Weights of a small transformer language model.
Size: 18 layers, width 256, 3 heads of 128, MLP 1024 SwiGLU, vocabulary 512, 21.4M parameters.
Architecture: no biases in attention or MLP, tied embeddings.
Training: a variant of Muon for these matrices, 8339 steps.
Each number is 128 + 24 x the weight over the matrix's rms, rounded and kept within 0 to 255. Layers, rows and columns count from 0. Numbers have three digits each.

# layer 11 MLP down (transposed), 1024x256, rms 0.0759, rows 239-272, columns 128-191
123149111130122152121150113125134126130146197147120114118182128115173128140106102120110112117092107144126155136167095170074125131132125101138178124128156171120115156113092182123111135151114151
119127114176122104107158179136157093128174151134147157108138121121150072134155145116122100154136103123116164105139153116137143133091128145096146123129120168136146130131116113096115136121115196
117103143111155130104123145097164153136156121133138120119153158125113115102113112155157096108149151178144128169151154174140139150132160128123100139132106173111141103118130130127072130132126127
151131132115102087114085127121150106152127183083091116099133099103136129154105098143139090137120099148091143155117145128110154132133132168132176124081164131077103127123107154152129172117124087
077113106091136148171145130144128062147160114126140123117105083102128164121118164114075099123119127146116100164114108162150110104124112054107105185113119148155155168182130162095119167130149162
101108124137094117120106160145144116136111074136151149114120099158174098122093085125123075147108172133166123116084125116101152129101122083152126133093131141141146180106116149128130112155116125
137166104121138174132119130099147160141172125129136098123102084117098124143132131164135151101133086155138165116147134073112151111144140139129162117114136142123103134157151120126138151133108126
158162110133102091146137095146155144139111123150132137129154164123095099082159105153086159136135130126103122097113163179166118141129143172116163151125119125131165200135147172153150130117116107
096142107139107132142124090172131154093104155168149122153141109113151078132120151116125167130143103141099116105133136132123131144104130099113118113054111137130132101168102139120118138104157114
146135137165160111141147136148110096179125089128134095149152137122092146129139108134132117105155115085161110170124131151142155146086148131146103135096110102158106089121136117117113178155130106
126101122139123108133113174152115108155128182110168172153107124166162136116102143065131123125097101101126125113150104155112150226118151115131147124127135121131116112102142145127159129119082096
129098072104093129113107129111152088134120143086119081084101093136135134136201102139096101166116133100131113099127145133149130166112114144129156096127112133108091140101159117082132113127136138
139134132143114129127153100141128185121109096115145069142165137147105089068131156164121131107140102104131128147110135154123133137150119088097116131121105167164133108163098174125105105121111104
119140162107129121136149127138119142081114136130155141124109143118093179128127175126132127145138154183139155076091093144118180140111158170147133156116195152103117089139158120113110134124164133
168139135075147149111134090124139151114145128140128147152119181130108094097207168085156132095169088135122166158147137189146159170119132130111120155132133153125119189118120140112105129148136138
137117131178136116110079138135149110145148117125120125149149117150096147159133122122123143148141145141137135147112088113139112158155132145127159112107132114103174101138158170117112140142128134
177153122123154178149129153157180098098134126121140135085127128106162110159107132159113101151147157121111116100114144130133172183113119112112141132115170147117151117132165133100152118140163107
147111117116133121141159168139142129139175146099143132134120112141120105127095112130143113108138172134140152123179118108141110128133156086122123100137115139122155109132155148149127146155117127
151123167150152137150138141153145128161097121103146131119105141069090104116122127149105140129132149157153116096113123142167124118142114130151167139140112147132131087141126148112129091164111124
115124126084148162162135120093139146138159102160122130099061146112111171111165149175148128105097139112130144101131142125103123092160154154146140136096141135160080133130170149076146108115152117
107115118138187168118136126111141116168157117088104101096123141150141165129088093129141137100100078094095083161081170155119150056128160135084139107101144112098135087130135117135128159157123130
166111127156107083125119102145136142179108094102117105110112116098171098147097131115152177131087147152106123120112150116144114121124082125116092144095119126132103118110115133144148136152080136
075118114084126099093134152112175123164131125139113082161082140142136115123117165126125129117150115128134126144153132140158097119076085125158165154121127094151146107132115088140143142128119140
071139129145105120134136113121143154159128109097116145124140125087125083108128153152109124087176131115124136153136155088088138106108098112092118132112114113127148140089135111132124139139124136
120127153080097121096110123108140128135149124103102089156097112105140098167158170083118167160125129130133163132135145147112113091149143158155128119115101116103124155128133118128100122082078116
153121105157099094158096106142081131122099142133152123140141068113140148127194101145150127126131137178128189128123132120083135144177121141139104167142160093114130127064170144148130116136143115
151149171155140127168128163140091113124150163126149122112116101145139140135120113151102179153111157119149136095096092132112111114118153112107097128139179137075144165118125146134159132116135129
122135137125102126139146099073141188120075161154105135126161142162112140174065075113114139131079120125112124153128119097158112147158072080105153122156170121143106091110120148124096117121176131
136138144171149122141139159118161111134147124098125161125084146095152109101120174104092157106155103138135149112172167157150113097110161112133114089070132106133146157109153126112146102097104129
162108131098143161126122121137116145096152082131137113134105099174076122136142144108112105122124141111156145149176142149143106105124135129101118113150120132149098108111113136135093144144093181
156154137140115121119112103127125115146174164165144137184112140148122162154120146143128101106140108099120126127143127151145151130129151103152112118121137144103129152148141107138083156123152131
160140120074145153097113128112105148143118089139146120147154139116128132116122138107126183124121131103078103086097084154163110127122153168059116119131123150119166092089187123159131143093134118
149139109157106146095102140144154121145115168162151133115094128154163116092109106091144107120123122139147105129126073112084110121135128134175137163128110179130170125171128143077120137166099124
145163136104113141139137099115113105114146129136112120138155115135177151127123105125162129091124119126126139117113170123139139041131128130141123135141141133152123120121120108106089135165125107
# layer 11 MLP gate, 1024x256, rms 0.105, rows 240-272, columns 128-191
070139157126158132165157116087153130167119138139137093125089078149165127144161135116131156113139129145168125133172160094096091149142150132126143149075109104090139187119135122127189124143134125
123090112113098129151106139153101104089139153134174091155098133174143140125147147116096142159127125140135127109121136126154141114138146116158154130128143173105139150120154126128114136159156146
127123092135089150113124087159173140122111155181154128147126131122154127169062157119134148115142113156087140130165170143138095124144118137125095077147142079109106151143150095140124134130119150
121138134150109134182155135138122130166148125156123127094134155167129136128117136117107140154159095113084123141125178123123120085157147140097159150119093158100151131092141106121146133157117121
146114110144179126146141155139111101108101147141083142150122174122144107136095123115117126150171111124072143136157113148171119144128146134161128115166166145124143128122138121117147186129118152
090075112090137091166105111135175154111142104163139115130107146143148123099084115122111116123116155110133141108087129106133149161117122119150163142128144085111125156126109123138163079107092130
132118164100157109161172144153154149129089128098161123101134125161104138165142101113115159142137133136126161109152137095176137144112173140139128104116132137141133125092108111139110097096148119
115142136119157124133141127181109153096077120119137105149166116157141168170149121119149170117117123114086135137094145131136124138116153155109148079135101174090132146145145102134096153123107102
115167143106132087144117123167101139100166140113119149138117132101103127076127123109100108106172135117099089163150123117121141109169137115122118118158128117117111155145131138111097137099090091
147111116113163126114101099117123129093122174124051131131153137097151098112167106158130129118159092083149105129116102134101142123117112119136115094095104113143140157124167092124129124161138142
145130099127147111150132160112148133135118133144152135077107151102136137119098128132149082133105139108140100122171122137125104106154134136141102118149160159104131108139127133134095124160128144
123142153137134114122123121133125123112115114126114106132133185138125087128142143101141150143141130118093149142120142114134131124087157129118125132145131100155149134167117090120153165139139083
131145149108129131151157096092084110111082117124100146149134163173118142149145117123115118128136113122120135118160113171093111178110149088162145147079131116123086121151099106132137131137084159
116142083108108123110125138119131104122095131141118108126137131118159097137088149162146118082150143130136094150109142152140127154139144096140096121124164138104107100144145142126129080138144150
098139127140149132105122139092149148100143148145082130132140132166111185148148119121153098088110111144160126120113129106158134128102137157124114115094152105104152108134119128116093090144144110
136107140125164106161166146148130135148105112170098108157092144145161106126095078113100124128074114127088109161117164123127141141091102123135054136101147180136118106153108100149129112136149108
147121115103089122111106110167102143127133121145141141118122173090134084122156132092086143112093153131139125123160142151125124133124136160114141149095167094105113139143113132073088122151143093
136104111109135173147140136116132125119099151145130147108159084148126141126103130070103159141074114126167122143195100137133131146129136100111119122106145157177088146195119120133116143125127095
135094156166133108158118150144135077107143130119094072126128139169106159104113133104133114150149150125093127125159155137102136161127091128138119163140109130086074159148100122125101151103127126
103132119101162094133167129147110153103159202124082094085112151087136145130150099132135160118103110106102076107143109124120129113161171118121116092131144163081131117139107146121127128160131093
171132141114124119120159126060153140133140181107125130103133122120080101091146168150093129124154115120161149143157137140135099157115107126107168061155135134181140125128121116151125137113139130
111160148113155103071138161157112138134157095094123136146153160127134093148140132140137112133103123131106137134114146118115176135103143094185135109118155108189113091116145093138135123179126155
137124131086090032136098115115097117118102153110088149131131132125121157127121164100131141178137104135158148135089102164121086144115142132107142101119151096110155137138157114119068132170129112
065123139124103106144122193133138112131107125150108116154148172167129137121123095110126098145108131113131116109165143105123140101154136157076118110153168122088133136069106158085175122123124132
159156139111107172159078132081132156139134107088116101154112097149098127110137135112110123133136072118137097148113126118133134124135140072106113109102133167125158155152138097125110151127115091
132148158109143092131125090104074146147121134094140096119151100112082080125094140109114148088156107099143131159144139123100139118178121113104099109141120153108096142121082140114133127158117162
102120151137140138136121112111113135100138113172131148134112097123126132131145126105134108124060126065122125156120160134124179145118138070141114137115103158171161110175123103110144111094107105
138145096128141114113121139104147140122126132138121161104110153088136128116112106098074121183115191137090119147078119132136154140133137121159134121117094167119113199121149166126140131122130117
120134129110101129145132114162085151121137141115084156115134112151113135140122126090153126126130118142072120160110144126132087101129137153128102096161155112140077112121117142144122103103126140
129172127148166129115121093132061127100124139106117119161125133147119090142100111120142157172117090136128108193167096115105103130104137124169153122158127128118163161106115122114135138108145138
153119137118158113120158104135141107149120174119091130152140152083132144112157139137138106096098117101111146133129082128128137153125167052127099103155136121138149187121127093108125143111166163
091173125137134118132106155130144104137096164130088146141153111127145121077173128137146128103109150122135148098128101171095125083134151091094137176131104186134111132167152170181145172143164127
139107128139153115134156117142135141146118121150141155129158152090140075148138165132108162130175147080129103140135105118120156110131167123119135141109123104140148133137102126125123105140162159
# layer 11 MLP up, 1024x256, rms 0.106, rows 240-272, columns 128-191
119121097143122093127118111162168115112170142122127154114100147135102133117111113138101098121136126153137126176075153144148118130193115099153155126139083081169076115101099134091150125111126156
127154142143140127117173149109144168143167117113112139130131139120125124125115152109101153113153140160150132143119087136114130147096094145146158174177101153142114145152132112136149144142146081
149080128124133105128116114138132090120133155128108119152163108126138138122169127119141142136149132106082133139101146083132173103116091109148156139109128096092135136169114121143126095111114100
165181064160104123131137143119144104150095106159124082157122169103150090140135109087137117129133083100154100090103137177147086137139096128175130159158152151131151182131109162154129134139144119
115118128129122093114095125144114171133092116101137121091162151119170167107160069139136120111152152165149081126097100101156133135116135148159152120135074095157176134140114149104108149145103100
148114112141109156156158164127167139174132108102102144135093137149128108137171136143119127152137143111140112056138107067154122139171111103145136136164135181106117131140185119138126118152146132
141136143116121165119141144143129131149135094148136123141097080102137115103120098152150112129134136121125094119125154093123110081130113148122105141120144136122134109162154106096136136114166091
138145110097140126115156115127164104121155109081108134106103125095097128109179122143129126160136131129161138128116159120189138096100134125193129117109133135133143160112159132156178066112139114
129103104106105124136106102152139148148135128129155089149151121139143103155167148132128101152122137128165094134143183121166147093104130138135162118109136142111097132124101137139114164116105155
120133115133121092111127145081093127112106109149119163148123161143156121134092173091098087099131140114124095161133147130118113143153124091115135129154136124158138114099173129147095083116127139
087160150118130111152189148152134159121095159117122152150138100141119133167151147128143090103153124131141145134113142131158130124101170142115084120123095137139151121112118130174085093118097085
090123154111126143099151137140165093130120139176107143157099125060137160158136095142137096139135112131150133106125124103143134126137107183113150103173107138125132146128138083099071138129114169
142094141126109116167127107169119116144108102104135143105136156152105088134141133133109139136141145139130131126139161121137159157096123131114139149118110125138148147107121118140097139146122130
140152098092129118165160111152115115090193145076154118109100125123095152119150157098130174101131105084147125147105128110141181133102144133182127093091076104130154165150170110142149147140145131
082098114107135085163126150145112081185147171130096122119107142133124151085152139131094162119147094105139112118143146111126172099138123117103067127125130110095102136139134137124129114071114089
116129157111105166159172135139132129094156113131116142089110115126092099138137141114144139136120172153144118121115129125152115131128102101107181125143118101142185136123135128120164125092095178
122143134144143153135137149126169068108128152150108110140111146144129112115090079108132083130133108149121110126128115196116102106143157148131136155116114144121131133136081129145099141141113139
087139122104133164123145120133127127103166104159131093108126103152088102122100154121089117128104127087116152126113138137126095133168184116115122114100112134150129108137093135101165148107156131
101190120128128118146143102130137124136131127136080109146130118138153096067160148139138148104152092087090093108147147160144058076142116133107140141136092125117116127061142158148119098120126141
098064133151132163148113121102118142152145154146159091119133134124144172129166134155100132119118118111148086136078163146109115155130132121113150125112138119069125095144118132093073115074153180
144156130147078130162151133112181089156167120105122112178100121123146160099069149144144072139079138135107115092106120134120130084133147116123146128145134125080137127117108119144103084113120117
135085107094086101110089117143075142126141135138103113101118167153123096095124130136132128165121108133090126119166099119140143103174110115123105142115170132060136121104132171152104103116108153
163154105146120117159120133140142147159106127147135106109133107108133130179128142144154133156111117177083154159120114093156158130163133095103089145137126135108144151149117110117141178144164143
121132144114151209124121160153179134129120139121158072179115172134072122109125150135133168108110098114128100141166105078129143118116140116128142084155123146100127066170158147117147149166118098
114135108155087074144142137089115137092143119164159123132125097118113155134158139151142172134140135165126180174081126116109145164130139110146164140139134143075133124125119179122153089143103112
129124191147094092151098141128087116133136132167117128155120102126100147112107166143109134147135120136122121159114125091094131143127125120130145103168157122113085133119138106122126151103164124
112134144153151120110132131108123103143160172157122125137135126095154123112144096150121116108129104104138123123147150114115104170134123151142146094144153129131125134129091115133111138151114087
106118146143095125163127128099127111116119114075095088113140102086140113145149142113159118106117090114163130136125093140105100114142124157155163106092113150182148124098158109102072140130131113
114142153123108100139074122137128130136145096102124121154113106124124113117117127102138136085130110129089133161152149145138113110110148100150127126077140131160141114170126150147098151152126136
121136145154156134088154131153096119080112182119125111134114115157119138107119134110139108162109116106120122146158141089112101154133174097171145143144162114142134125072156131134136094132174174
133131158117128171139100146137123163137137105118109129148089135142086071118109137141121148118098123140151141143134064120136161175102106167119137118090078126148102139161103155131165150100150128
126093136136088126163106157142160073117144126137119147108086139140127132146138183137142134123123128143143127169117151111113150169148107151112136114171151135122128105154105132106120131164144154
135106125094101122131148119141102126118162124125127148117084133132161090152134089102113142151141122118147136082182134136124110124125137127172172155120149177114153115136148134121135136132127133